From a checkpoint of a small transformer trained on Wikipedia: no biases in attention or MLP.
Each number is 128 + 24 x the weight over the matrix's rms, rounded and kept within 0 to 255. Layers, rows and columns count from 0. Numbers have three digits each.

# o: layer 4 attention output (transposed), 192x192, rms 0.195, rows 131-191, columns 64-127
# v: layer 4 attention value, 192x192, rms 0.227, rows 132-191, columns 64-127
# up: layer 4 MLP up, 768x192, rms 0.255, rows 0-39, columns 64-127
# down: layer 4 MLP down (transposed), 768x192, rms 0.366, rows 0-38, columns 64-127
o131:156144112114116095150150153099116090189135136106141116171152167096104168148135165107133165134117135113151090091124144142170142144108106136129128113123156138137195127097086118127184101156157142
v132:106185173133165123115154129118110115082092143095116161126141129138150159087104104132163153136154126128102140154151126113149139134115138150131103116121127121116086181113125127183109134104143168
o132:148126116124061146178117167111180145146169138149129117115111125166145094107153136132071170152154100123151081095138130159121160150133081128159082102097143148160119108178105083153140140130133107
v133:180110165128131162129130125166124149133128101126156118142147115142096115132190129124120180111112140092107090107114114166116160114073106147089143134118089116183105102116139135076129132117115103
o133:116135103123097119083130106164127153146092128111117107120121101128100134116102121121159132163155171104101130109093099182127141161137124092149109119093125104199117106092199164132148095162154152
v134:157091088140123126110151150188106152147140128129178084129128123102170146152106104119124125139129122112125174136152121163135117110130168104148152130134121100105157140146102178057121140124162123
o134:123125157135132147099112117108121123140126143111173190151156116086103162163110173146158085089121154092077125152112107118119158126160112073083107136126152168135133119144076134117136172136111169
v135:183163109126104130107142138085116138149078113123147158107155134129096117138120117130107152172136149132166122137117132127118133183100123105123146125136107140138121126149096115149119111128166104
o135:097126105108125130120142101134105086112131155156091124127122131102110114143138112117117111148117114133131162118153102156125128121112129143146139108152185138114107115113157149156135166119129099
v136:131121111141102127164122111166107155095127120163156087151126103128128070095118103130156133124147102099118112118105090161127136118165101174121164117159149119144110103114117127156164140112148098
o136:145138177109098126105121127149146103114144135139150136076147130130124153119122106128169143122078148172104138112163097156113133093133159125130095152094104144105137095077135105149109159134158165
v137:125136157128119124152145075132157079100087122098116128096147164140131122130142136097112138127116123154099165087178094102180135137084127122178099134162165131138090159139112162097110157148097132
o137:134129124108067147126107091142075106127167106145106079143110153108146149163105070130115126144152129145184074155096175123116141111080110103100107155130128155090127135152074117170135151126131088
v138:134113086155109092135155144148135128121150082128122145126108127122124130117152152127150129095119077143144161144089142124163101160121133096174149139111124156139143087159120130129136092154112194
o138:124151138157153166082088134137130139153079108118124131117139133136116077115150110119099144140087173082126094086120194124128131162124153144114112141156158092152137138132138126134134180102098150
v139:107127132146165115115121141115107175145090147143087108127164133073179122127101124096108117119130100162121110091144150129111161122134108134169138156122183147163073096167140113101160095107096162
o139:129174141164129104111169123110178095127153133121103123179138106165136093146147098127173149137153133130151114102148118084176130095127134116081087143099090095122097105125098095129118128133139155
v140:155137136097106171156144138129189164069079139129101167130165155170133121127078142149153166173120156144123097160127158092124084142147103156135168134173138166118076088153119186122154128126120127
o140:138142145118138114093125072147179098116142098109074098081192113131156134122126100146058102141097098092171123118148109129144123149099122137092140105113127184114090107097120101137114100133080105
v141:144087134122202108124134143130127137173106107115124135134094158117119117133115115136181134090117118129133108157085148077134133119146116117078126100127134107138127189135141104128137097136154118
o141:124143097113131133127156145140169150088110161109171143104111147092076127146165093087072118153149137104135105135159086121112107117171211097107110128099156165146110114108153146125106193123115148
v142:144138146087092127126119168105158134099122083121140094080128115158150123146132147101141183128139165105171121115154139098097093073125096171140086126136131132091113155131084117113159124128134124
o142:138124130136103143084070127155128108116116125133141136144148160101097110099108145130135122104138065139163095127151127146185152155121116113106097163118114130110127114110090152147118127163114098
v143:094114116125120106099118130153141118120161138157118098111082126136140164126146124174162141146126122143096205128158126158088090152104123126099137139152110136102165095183129118144120141116152135
o143:125130131138102156119123120118081131123128131149160115118155107082066138129141107117167142136166114152123094158111133096110134141066130137145145108100144147134142131106131118109129155149111124
v144:163114122128136152113144107108100149140136088097057127101146149162133124132147114140120123167138082158156110099148081140179171117154110103150143122114127130100141175166135123119132111152146154
o144:148101155151161135176134177157147105115105112116148156183127154141088178129162080087113115126117154121159141095134098145106154106121147103139165137137129116090097173136099087139121161094097157
v145:149143116122092140087084152119106087152149128127141138127151123098098162185053135136120184130149087140131090109139099142185139120142093159114152130105173131156122129143120092166087147166102081
o145:144145116099087117176133171152144093138130133113129148129123168160117151096109124138180093163152142138131144153159138105149137130110133153138145126110101144106145163125108131097172147163129116
v146:114182106072126169096148133154115130068140147131163152097154121121145115092095168149138137089150133136118162107131118086126102130129108127153150108108175148135113093108121149096135166105101109
o146:117174116132074108136112091113132077090116160139125128103173137143124150075130089105089128130155104113109122110100119112117156130184146127079167147122110111126162148160122072085117124167148148
v147:103095119098144110094148137123177170067128144153160109150152079141155143163183130156108127099137127114106133163140147170091099101150144112123115095136131113145101142130161121113118102139113144
o147:156185123163071134126147119138166123128085129140126166116138141098127130149135102097141105127113147110124100118125165141102109109124092138176080151138161142153128070173143109094064149168126089
v148:126154161112096126127170133115136146166127092128108097155160129144119108154122097132161120150139097092140128093126132118100094128158110192153114149097115128121104127152132134112135119122120120
o148:146147132125143137086086151140113107109115113171109131108090090124148121083170143145156135097121123156109097137135110158133156119132168124118104177112160087127151084137136110105112115131134162
v149:106146096116094147153120169096123146145087108100139095165151122130119118133117117175139152095100099159160173132127125124138134155132126105216142101080117143122100127105122141113139179148124114
o149:156132116129099155153115093133164120071129125118134138137117091141185129109131128123119118144132160096128097155095110124149169194157141121086134131136107133116130158117106109143115095076154131
v150:138106106137118159151114125129136110074109128115124148161105146117120113183136107162133126107092160078143162106109139090131171105120111111124139124118099123124137112162166170117134128121099165
o150:133108136103150123091109093079120136120112122079084095104119137150160121123132132105114101120135126161129154152112142081117107156102138053143143152132144140125124120159096129180129146117144105
v151:097128117120149150131082165147129140098085128163183185144165123136128145148131146151138161139134106163100141149094133142102109121150161136147127121128160138134139141151128142113153132132136086
o151:131107108137068112132117128121129114093147087123115148090129126123121171129123094125070126123133123062070148164136167135160127140122125165113132131111090142108144103127116153226136133142098116
v152:144117133097147117111126103138059132134125158112189124137176200123135131131151133119122146114119154116125165153130119067144092146148128162149111143206091092084131101115142174086113140133135124
o152:138130075081132158095112072123104116147152133091119102116169117129109169159110127124105143117139137106109106148080126116146149154124140146112123106090145151127178141111143170192159178133136147
v153:122157142119130122109103072096105153126140122093111090158085144164189118143115136130139138129111160097175138178161115060145145182116089116116144130103096132121135142100126146098117135117144114
o153:139114170140134152192154126130130132177117146126128146149131106140112168108161104127105126101115162140100157156065121097125176133104157125098101101139133111155119131146115106079130104129142102
v154:145090097149110135147109105167175127110138117080175162165136106104160184161157108142100126116118135164138106154164137117141142139079116113166158131162100146158143156132093209104155138142133109
o154:097104120182094168110115123185170146133159106139093099117117166109131112173114129114080106127145115076057098167159124124112151156090143120105110097162095191143113177134181114119096111145141091
v155:062132138096130118140167164135162116128119130116119134110149101134147112184139116118167114119143132146159111117159118126127151161088144172125150135140171120109114124122136172204145176105123126
o155:188123112148107104119112088189106128080133118150134139131157125115129165129142112130096132102115125138142112138124117142144133144143110162130092138108117112142151196132140090118121110138099055
v156:078111133127119145098123179106095121174146150132176193129133095106128180094066117138114162120095158099169130101150131092145182135136130137124105144150161127144117135157137136119142165138061141
o156:161115084095124086127152166139102078152148131120142108184146143147175142131095080159122109086105104149086146126165144068114140135157114134188164130124151093151183164088113120101107161121116079
v157:117144117072118157166119086170164163162110102113134136152113094187109095130102133093135132047116164088106096110175101156125155103115131129113118138124141162112128129163113074196127136111092104
o157:159140158179060129140130119156174132056107151122134117086111119174147128151161152151109109112125119168156118119158099141120147135104130151152157124093134075133139076161117138124134106194147123
v158:145180145124162121141101094124156120110134148107171150083157131095085145142118143127106087147112095103100120134145102138127101083175106118151083151164137158113138087103183135126162104159135112
o158:141130094126074120065070134128109154159126145129138122106125126136162180129131120084133117126138174193136127140094125127132129137123122161114121122130123152127111114131184114186095128093146183
v159:174117121095151124138128117142135138120143161103139123136122122109151195140099123147136126134128115147142154135157091114162107094092090107146096148151095168137149149168120128142135154151166128
o159:101100117155147142152129160114131131085154119078113160145140162099128128150115121094101133150119090139148111176173117098157178143092153110154204142106168133095131152117104126128124161121134110
v160:159148103123143185113138130163102115111115135117093146098149094136132117153125196105147154135121104137123116154167119085158176090100126186132102102140113136167113136133167157126138128125121170
o160:124155115114110115162075121115149155136155103089112152128155140109161128117175077091087147132150088153176150134143155109105138178096079138157116128144117086133141118146162094109107097119098136
v161:139153103102130095089150128156145098122155089099121095140147157118144147147134159120100138142100130166128138091135132119131138168125155120147108097160131146140106141142125140123148125095168131
o161:108140113164140139166109160141134133138143101132133165139158129123120071128186057179124134140115116090139099141102166103115117098146137161172102152125133124100177104157140101149064179111089146
v162:161159099151139095196089101106104092139127144110128136053142109136131083081130143130109149112137134164126127155149120138108184146159142120141108095100127159083088121135190133168104159096153149
o162:103134141123096140175146156144128119122139150170120112149139128083155170068115118089087120113115147162161128116107129102106138116145169152168099117146161147188141144128149156120149122087068181
v163:109124130130107187128158128129117127108149123143155111169131120103108133159117056108120144121144135123070120131129150110104123134112118158113123118122117106152147108109135137176148120157161126
o163:106135121105142132089131133100130120110092116091167140106113156153166126093132108152155153118118123109126136160110106161132121160124135102134110102113162178143124073133105139138093130121108096
v164:138108103147111159128115118145096106142101084081127117114085105145100138177090171135136129156081183110158135130111106107092115142112075118145132139123098139141141148159104161131140152123183107
o164:172116105139129169148123129079135130161104119107079124150138131118109144105113126171116125131162110102121132159156121104143139154133144127094136110140155135116158139136146128142122117123146135
v165:103137173157122110119129157124103189100111127138144123123158143128097213123102113113158130116176094115161173095088133164106112104126140112162140117109134091082139116150120163090103138167135148
o165:156152145136087147140109118153105163116114199112123120141136068098120119090108079139115114129134122135121127101132098118163115138101138120149119073110170115106125107123105083146160117115134123
v166:142119125181166150133166180163109089120153094171150121078084127104105154121091148141082128144130150123118120149097144188098127161109116168099117155154157120138109159106135129103108125149150184
o166:081133129089136082097106119156119113141122121152126114144113146143114145106114108179148087172139139149132122135168140163149111133138127137105161094158133137142146117148091175112124136134134113
v167:123075112130144177124113123139126123143105102120140130128133110155116117096127087104114113098098124134117136100105111114111099174107117136113164120131143123117111147144123127167123147085170108
o167:133122140150147151110146133087151112113187130122145121131154129108161159137129104176161184107115085132142145147136111137129141118176145134094155106139116146104146128130121125117146127155146149
v168:157138074144108122163121111114132092180092072072105136115141165163128116145128125130148113172098156088140157111120148137070163068168102156127102129048172117100197143124190151119135115124140144
o168:150093144134118189131112139135174132128152184146142104156143064146143148106121156130157126119112121165120117137143129123152124107138145140082133120161125126130085134120111146141106119122144134
v169:145083139150141102158098121115153130144143149112186117135143122093118160164142142103145139119099144140157125120129099098126176165085131115173121121109161105132146125108158123114127152137194106
o169:127106117171078122146128150158122107122151140153148130183105109093159148175120094120131113117118138113108133183135125126093146129150137104096118125140156130106156148143172121159084145102145131
v170:119148090160110142130128119103130098158109120105100143118141112144162192139127166129085117140156106135137131162125141149160171162111112142124129111123106123116120105152164112125145134149148114
o170:112123111126140107145150122105115131156125137100145143147162086139092126079171129142110156114068161081153154104163121081089103129158145094113128126155119135135127145121138134158118147136128102
v171:061126048137179146111114098132092115133095158173109097138095147141116172158108169102115149138090142152131132114187097126138089153132140141144125127115165175123105108112115108159181104097117121
o171:072171128132136112155138164078153131118147054164096146171179108132150076116194082092176128112128170139124119096141151117186164137110107165134176134123096119141125115129118058142155104122104118
v172:081113130171165099094103112138116112142131129162132135088155147126126135138133115116133117165092106098101114125147136147081151171120126130126129147111142107152099080144158172195120133101135132
o172:128149105125157134124165075158167167153114138134111146173049100130106138117154125117139144099129179145120097143154139174105128154141152138126138129108121126140112158127092143094169085139134079
v173:118117152149122147144160135125117127116124115135180102106162210131087132148144123143116127116168141109152113166122133077106153177110125074138127130096172170100128096175124149141128069088127112
o173:102155108130115128097128122140108138113216127097103142149154147104133114105120064164117153123144144119131160117071118124131108118061158144126076089191187123083124122134144098105145121172127133
v174:117113096145082139157120139101158119099151088170178156112091131121126084103170159112166154137101137114116161130144163148110155102119134161127088141109131090081147161121183118158130109139092167
o174:156117142169150118145125073102088147144101117108136119142113121121149131117119125147156088097090145135144129155143142125136145140121123150120126116142125127107165095115127167153138167093159120
v175:156159155130088135136139124089100120102122151095173121124120100138138135157137112125101135156149113140132113140088069125131124121107114112152160141105171090154069143129144141136128128141120142
o175:131141100128158089151070075111132107130160131169107130107120181161107098129095145167120109135132146137136140111145123188146159168126137088091116097099129130073144125089151162147141093121080123
v176:158082160151161164093107093143134096126141128102101150098104140187163104143188136107112154103093124142159141120174126129065115187137135128123152184144113119038125113096161126085124130119101105
o176:180125158170129096137112123095145112124120154082077123113099114128153129136147111164122111084132088136120095112076148095170112150131099173115080132136117163101129142108130121132150110135122153
v177:131086166117103134136085118091131103160143132112140175085116125091141140128146102091102156170126131190107130095122067077132137180107117140145129157142145102141124157115124150134118101156140109
o177:128118086131110116136179152163115104147107136141115138140153136150126130128111087140152135150173126106184063133140101130104149114134111133151162113091126132151083136140174140155173149141093097
v178:129132162128144151185144151174120128148155083126155187148127162114095181132171107095083166129152127091143125111104128105126090112160102105096140119144126137095145089112148192134123145152135143
o178:102104161102168103091105113139088161132130111078124082131145144135123144117049075136133138118124123144129120143141173150169147179105159135149130109149177165105150125068137110128112123136150139
v179:150142150140129126116134148090084145152132179160160119150136119117091103092144120142167127159142136095103164148157116184126148168153102096110122190117156149159123143145066098128128140120137085
o179:104116123113109104126160126147111140156135133146143146091130135127118115147084086082107096145163172154138123101135116088083127110146160147118149140115144099189128101117113170158136110110130165
v180:124135146139142161146121146114094124169148111114127151085138122129130141131103168081160163104106167119135123117117102102067125148117113134135127147128157120083109146124135180113167108154121207
o180:108144076162175109071087125120146102091126178175144094134153091132130126103140119115110126125126152131148128117117122112152139161171161122119097144106144126105143126141149104162186165133109093
v181:117141095090135173131140125044103172157091158100129102078168074139191127128137120124133132113174111168145128140146100146098116123136141138145180108156179097109157141128137160128100126131145084
o181:095162165152088088119107155137130092064169155156122150131127119140125125122151109123160137149143115110151155103107066134136180156100104115122067118120068156139105132122118122129081125120113122
v182:123168129106116154137142128140119134152165164124133138171097177098150139167165116165146097141143123146105091125138113099147171126083139129157097113126128111093135089156136114075104139089122164
o182:153136105166143131165088135123115114097147105128157114128131087154105120126131080136144162093137150146083147126119129084065128139145116134139077139139139112155102175134147109118115162137147120
v183:123126170137093128142159111103117100155103157116157090123165161102136172132133102136117163097078144152140121103080131132145086104123156119153126091128091149103124123170098101156160115166155149
o183:130149116128136064138145144110134130107147121127140132102127172113106075094125130135098151132139105123159151153093142136152124122140106101101136133117188139092159152098142113121106160079121118
v184:122138137123140097072122134140093172121121129116130121106114113127141110129167147153053112113118136104089144177128159053115088186153122101150111125120163135134185109139090165152127137155158168
o184:128166126107100137158132123102106230182121124127112136171123153156125134138139135152162132150127142112100138139109138127063154116101112152143101156163090118124168138154105125120112151103087145
v185:170123111129153133164149140104130128133113103162147126129079106142142087178106119100117123105131120122120146111123159088108117162126128131138144191131129171112121110076122099159158114132100141
o185:097125119150133124141191132117115136137167173102113152149186132162167149121107096112167100112126095097162054121167091166119110122118171148063123079159117099068064138105107128098094139096148129
v186:160140105117153162125163171109146137103117136133133152117085135132119147105133097116131116157079120094158138115095172139146148109087133135069170131133099083116142114131147117123134108095152130
o186:087140112100157109118116120083131108127122120108158108098126101142150157117130174159098149094118107152113187128104162090120110133121177076115138106133172107136091124111194106157108174098123108
v187:159118129092155098116130140113101171142079159157122091157110148096105044094134154127102109105106122102148145159144102069154110128126127085130177128091144088144140124119177105205166145131108147
o187:112127126133134093149102115134098156122105184119090172131094128194149125163179146148140109108130134152141161162096106146155108136087153129118153120082164118166160163104102134084196114123133120
v188:101166134143144097126129142126140098128148145161103124106157130137164132114101118156074125138132086156112136143141117140099146124159177145102141133107112103179086089132161161124140102130131130
o188:123156119129130118146127145150115144127128139162080119169137128118119162151166114134133117095178129152110142115105122096118117141115116130124087143123141114161155106114155124080121109114123117
v189:108163144106117130173170098125104158117119148157215078109130115095128149084108115132118110147151132158089112122119084098151106106141131190132103127099146142073123136102118124119107134152141082
o189:114130160131101111133124075146096100144153129158140108122148157126122158149123138130144105143144165134092146156121082176167168137132145143072159108124133100132121120093159112123134143144131122
v190:108119169163164120155125161140156111203149113132080102124110086078163119121134132099092147110117127116151135146131104121164162148108171137118095125146084116150121180105132153102136120160136143
o190:112107105127109109122136132087109119134134162170127104179098159118122133121122132110133097167163144091101109095133129141161118128163116141134136122109154127168116156124144152086131112091122059
v191:121129121139127127148102117115146153084086156133091103113128122132092102159132116058115089083136115191125143110169091154154133103093128168193138110124143131133149144120068171154124146148163073
o191:116110103099104090155111155120141109120148138126127160165104118070148127164146172127117127109088103107142105146125125124145107115121104134114175191111126149126093145142089117149131093101143159
up0:126123122093121134097145111143155151155047093134151121132161109128107080127173126145149093146150142126134115118091124130137124141139048134116109173096150157182158116130111127130172126096119139
down0:152109075109107112151136138121139130127120149149111115144119128093129107109120127112112092109140120102130101168149139106137124099126098167136153154125182143139102100141138123141163139121125076
up1:129113167153150103122102117125133156122072168120174152145113167122120125152134130122150117092115099147107087089111112148119081066106116140173114173105139135094147131126121105132143146158099129
down1:092130132108178119139132098135151093094150166118095105135120110158119102105183120139097170144107155147120066105139135118151141111123119133119136131152148134110106136086114137162141112146143089
up2:162149086117075153111132122105160138092116128128131162148161147176164115079127152119152109106119109117134132077123105134118098134127150096119139142132147109155164176132126091131089149130151112
down2:150131095130148131134129160132146128149141138144114098094117163165174135119133175119127126133104127113087127115143130120138126120122116097154145118170129105127127130171110137097097109149163143
up3:113094124132151114104131092101115177141143133123131130173194119159115119096139081124130101125133147116141108098126129146119100118148149138106154143122143116134101119129141121126143102127119114
down3:135117093104114132097131063125088097116083178161147115122145164117170111141120137125135125181113114067141127103125158120110167161142124108117143134144145096124162110115145140162130122114057114
up4:107109132156077127127162125129101135139144138116143151095118122080150121166141086122149139126108134111141143097128121114134128108155092175150148082151146137127139092093138126131140146149165120
down4:148136137130116125097125129116154111163149158129147132156091142100141142099091134146152151106128147131110119107133141115093153141138156108129157103098133173158134096176107107093103122076115107
up5:128081106120133114145144178095126122102111130153131152155147140117150138088127116136103090166125138079107101099120108163116106134139152124131150160121122143164134131113152165147167131150119128
down5:157108099196143126144119136116115147184129140125128137093128118137136127151129096149133149139121117120114098124164149153131106189126095080156089089090103151120122139127107118115140181151149158
up6:120101147119107134148096122117126156105132142159143163061131112099125124145119138143146110097126154129112137135130121129094139106110130139156129158172100094136116098135155125129151154178133154
down6:116117144114101071136097105106148141165150132049153155124137129127169147089139132096135150156177151170139096149158127125139091141135131133118151114127127089078116121141149129129109117098130140
up7:097124156101092090137101087128139091126152144129115151184119141134131105105081107135160137151153161141149147138167149106134099115124098116138166133130110085112133122166131115112139112143081117
down7:097097139125107096124141112138115094116138101128122162155113104134147142080125073144161154120105141106126090112141180108096090132123134125101134167163109160140113157134118148094115110104119064
up8:097142105129138133163101138131131170103165131145093098123102110130139129177112177087113095180103156147095131163123126117132116120105119121129124123131139109104145158087167102123165148161159126
down8:124154121125120109079151152128103148121133089100170133144106109157077079101148112110114158131141135103188112152106147124144139120142105096119193184100134148116115118152109132103095148100107121
up9:098090145101126160119135134169186130091142103145122141094138105135144159119138128155122147156117180118110113151110112131145150127141167126126142140101138139144141156116126109133084126066162129
down9:139080110156114133123155113089118137114088093135113132133144149136174127139102134133124121127157157159149145119156139129162137134119121117134135147122113108121111135146138136186132094119156162
up10:092145125157094138156143117119150119140155119137094113106155126098134140089086129143126126141118122139137105157137113142112118158120133169121108124136126079107158173119141125117167123101089063
down10:140143119107148126102163142088123122100125069109143156110136156158169134074129165065155143136090131117153138131093129130143106162163105159105102127120131124126131157124150102115155155128114106
up11:128101122108143091172108140148165137135107151120127184108108148124099080139129116153116059125151131098097124140129126135190112130140106152140133131131143118145139122119171131127174096094158128
down11:123144107105169133137145150105145116142132158094085117146155078125141092176120087089098135170106112156186138123117119152101186143130114123151174111175099155151111187111146128170152113121134105
up12:113094163137105120102168116120143165104136131128121134101187136177101134100073109142094132101092132139098171143149102062146146162086124133137144110156142148164085126105106116115175106143143129
down12:140067153091131134133131155091093125106109120131140166101120083138130132121141098133130108127170163137107140137099130107111126098166146124088126169144145105115157086112133157124149109129126118
up13:149128138145110142118144116132107127114098126111139119113106106133096150132135114147116136087113102136140107104104125131124120105118105134171096071144132137152156107116131120144133154136140168
down13:130152155139110111135114121119122133128121112124154108128136119104153138130143110106105102132131139134108111174114101137125148115107143090121154142160145063129133123156104121126123117152123159
up14:133123120139140120104163151166125145102129123139143111172106118082122111132141131167143129145102070129162125112110154136137159126114099113113139142145129129133139130143129167133119098086135115
down14:104163119180124071134143144124124115144084095156154126082103133138098131161114109143146130110115135108130139164139120140109137142116155085135093115134129168135139130166087110132110121117172122
up15:090125127125123120099135127143064122148090145133133139118147118153149157110117107085117154130116139168149135116148131154146163099126118147132113103113116133134130092162119106090177149111130106
down15:127077095120166108122109117121103116170166116181097153124129102129154121121127113129130120147187099135171102140126105130133132128116110100121147170117095049159174146135137104091110118160160131
up16:105111144151142090151145113109165159181085084104126145133103150167120148127118132134116127111142196116163127104080174092094154123153125099170096164151127161154144112131080118132107113121118148
down16:108138135140129135080109103111153108091134146154127179144124147188128141158150191118123167179108159120116136111138081146141119143128104186123164141111168100120110148123134094134113091122103112
up17:106153084112088157106133099106144127128118144093190130138153116137094125137085087124117094144118140166143123166119162189140175124114107104115128135114114115100153177123116090130131114127128172
down17:110120129144137120093146162141150127135110164102139101107139099068116117111130175131135073159105126124140131144159157134092115134166095152117123112075096154147110145126140113154116122121118075
up18:092124114104121106108123054114158145092140133119127138132143118104092176140107135074141144140097148116153137130094182152103158146151152104126140102172121140095127139128117092111138146119120132
down18:135181103096135084148109126117139151113113140124167132109110129145124120157156108173123159131193129110104155095120101134124130152124117142080082154169159165158127123134160129118163093146094107
up19:121151110131148131130164097168147147130097149141092125123119156098145138110130130152069116136153173139145107123122123059125172140150143135086141146177155154130093107119136053124155105102114162
down19:144170100132087135152115126145108146102075160122125128122113111192114161151123143105122098147102113085103153107117120122113094136083149109149106160123150116138141125138098126114088129090118089
up20:161153136123112122175118093106120113088132128139141127135128151157162123106157117101131125104117086137150141124077140138140116153082094113134125114153129126179138141097139148107123145169122117
down20:145183135086112112160124135147085135139121138135112123138120170151095154093110120159117113129090130140121133129095100137127055148168146119105123127091141086129113122149143128117086133161125165
up21:105099124146090146133116158183107139158099128056144163114125084122147171121134125114123103120145126102129138133120108117150102097142162120150171104135140152144139099106136123106122120194155128
down21:114168133144132111128156124121114107105151124117101120115169111069134189105138144135109167102118104122137151069126126126107127155097096128148144127133140150118086100123142094129075137103126184
up22:132128127128118036076093118079139165093136121143111142115115128128155127107125147144104111124155126124124141147119110142119117124115111097154117115131102116112185129121131172154128080140133107
down22:103160148135089135121101091169155096111162122114144154149139097132115146144122134064119103116161141133125129161126131182113109138095105113166121078132178106156140141124098125140153125151084139
up23:142105131151114149125079137180140122120098096107126090134107136139077187147112132119131091155118142133120133072157124096092126118109104107129136139114104173154095177118086169110147103186131101
down23:165152092072116080111124129121162110120148147132147139098102134076124090131140115138143119103164159151131087160110086138128134146106140086117137162175138111118186109149104090121146111143156114
up24:111165134186104125110148116136070154125105158146112131122116110125112126129109103131131172124145100120160111119122124065160113114100170121078121103123055164100118167117102150157171119145143128
down24:108161104137122120132156137113099169081090161128124119145133162120101121145154138151130122126128139084106122112101148105139077126066106130122128126131156165149118152119165126080081115131120087
up25:088119092115105141121154137146146131134164137151129114072111132107152100140127164172094092128072119150167116129128126138091099175128130104139147174134128111151137162138154115144144091112151103
down25:106130095131108132106113119136140121146141099143131125115136142083133123122111163115136116119082133130118128155097132145108132114118111100134175137115156128141107117140147135154103076087164101
up26:162076099095085108086160125126128127129098158152145144151147129143113139118138119146124143109175151136125132175091145108133097146142098128141150142126173127128112118105084138086102120150105143
down26:135100128129142136088100130100140128139142134090098110112178131160121114183124145159085089117127154150175122130126133118125151107134172080100154118149128121132130082138081123117172175146141103
up27:127149124145148118115135104125099126101172101155135105141134120121141127118123095133109160113132102142164159124135120146096145131083141134140111130137101132129110139132118095182156147162129155
down27:160121154128088095123126115186121093090176132159131123109110117128166094129140115098139101119154159126112123114110095149166146157085127153128175132181115159140092153139091141121145100114119082
up28:153118135149129073098090122141177090121144115120150161142153149094145088128120156122130149117127083119173110114169104138128117145126128144136127133103177139127082107103099138110148122165119165
down28:198106140119126116165147139098114112110153138117123138128084112113116159147128127163139095137146182118124129118147080127135145156111086171139115049120126099121089125180119130107126134158127147
up29:100185143115134158139174114088133081083161176110129146090134141093101140128088112146109120142150128140123108101125147107149129131125114123140083145112106105135122107125126094120150109133173121
down29:124077118122151144103119130159102143142141120176096118144133113129143124121141123131082131123115160153173140108115147167114145104154116158133112139087154105143137156109127141172154138082133102
up30:142126136138128099144154121100136165139086118123170105154118132169092120106124150161118147120124119163151146154124124131094125112128154110141115108107091088138141144088149092145160129115154160
down30:125166104124141157134119131153121171140111116142139146121125161127117144081091118152131110153124156165153134110124121118121135111163112143133095139144148116139122104153139110173127143118098124
up31:153122137150114112171113065138111113102089125153102136142108129127148141179104123129122094160180118139097137138130139125109109153139117155123116105148089119160132121177103111141151117160117105
down31:164115117130091135149135157160129126153097121178123156132147106106144090137139131108123136164159131184098143099113073106147163139139154146091145069150115126163092108125079142117121115144141170
up32:154124126142124131153099148118132156154134160115081111115159071068123072116189120138105124133114125107107133125104137090124133147109144086153157124119147130088124198074143146114103109125123169
down32:157172162126143102096089151126123139098135128129150130123111113118191108119124107106131119124129112149108082112151124089127179147131138120155144100169158123108163166119152104157129154167145115
up33:141088089109146112162099110142148129145110116140123148138116147146088145105114099127103129088115126124090172099139105142153154140105155161119156146097134123106156130107124137093117133129133106
down33:131134097107126139133137128081152164106176111183092143131081108129145112125126116164127146119135131140118162141124078150093140124135107169136116175085110099108097086110135084111138164152138100
up34:099127088130170117144143119143102154155156132125165124132088101141116160137137162167100110161120118160117108152126162091145171150124149108133140145112124151109147134129175152116132130097099136
down34:156096114141109148128125132138142098117158144125133140121155163122135164144128136154103163133096135129113127153178121144129118112111112132122154054143129122107118117148113132123112076118073100
up35:164127143125113149106145135133123123143097143142100125133119115117100113098117089134096122145119127111177149110103152121083140099067129152164121099138177140148143142098111104067138123131180136
down35:150149158115111119145117112112142115123138140139146118155155119116151144091137100162074119116172171132125168124154128082134146150132081149114133079119109147133154119148078162124072127116108113
up36:123095148135115114122150116131130130162129110121113098192122117109184131090112088203146172148139133124143129099136110164106093121121152114134116110083125133145133155144189101141137113136161152
down36:111146133132098122102145139157115074105116151152153138102153177126120128109140093117147119130121125118119152087089108143161109121161176118095116053097142146135147147115129076122160146144103085
up37:109145162131170133149091120154116104143098148153111156135110157147169126130166168103098115110136115121144124118152114158133129125125116155147144109129128126180132127115121143107111145096083116
down37:119161146110096142124123169098166137126135163158187140134117089144124113119074133147172133068190151130116144100146106113133107073080118092102109134138146121134163101132137152150151096147125142
up38:117151129117123109120118143117143147128160133187087139142091106148115096126133120123094134102113107095141093107080130158138168081110145143137153119119154100087104159112090138141102163129115156
down38:121116120093107093136108138158135115144151099118093169134111107136146130123126119159142114110162134129110165096114171121125076135141144093161098110153163144171101084143102141096161086155153113
up39:129128132132121140149140112144061148146141131111076125106147145128076125161186150151076092140118152156114127141126146110145125142081117174118106148115115153128113122166143134150147128114133064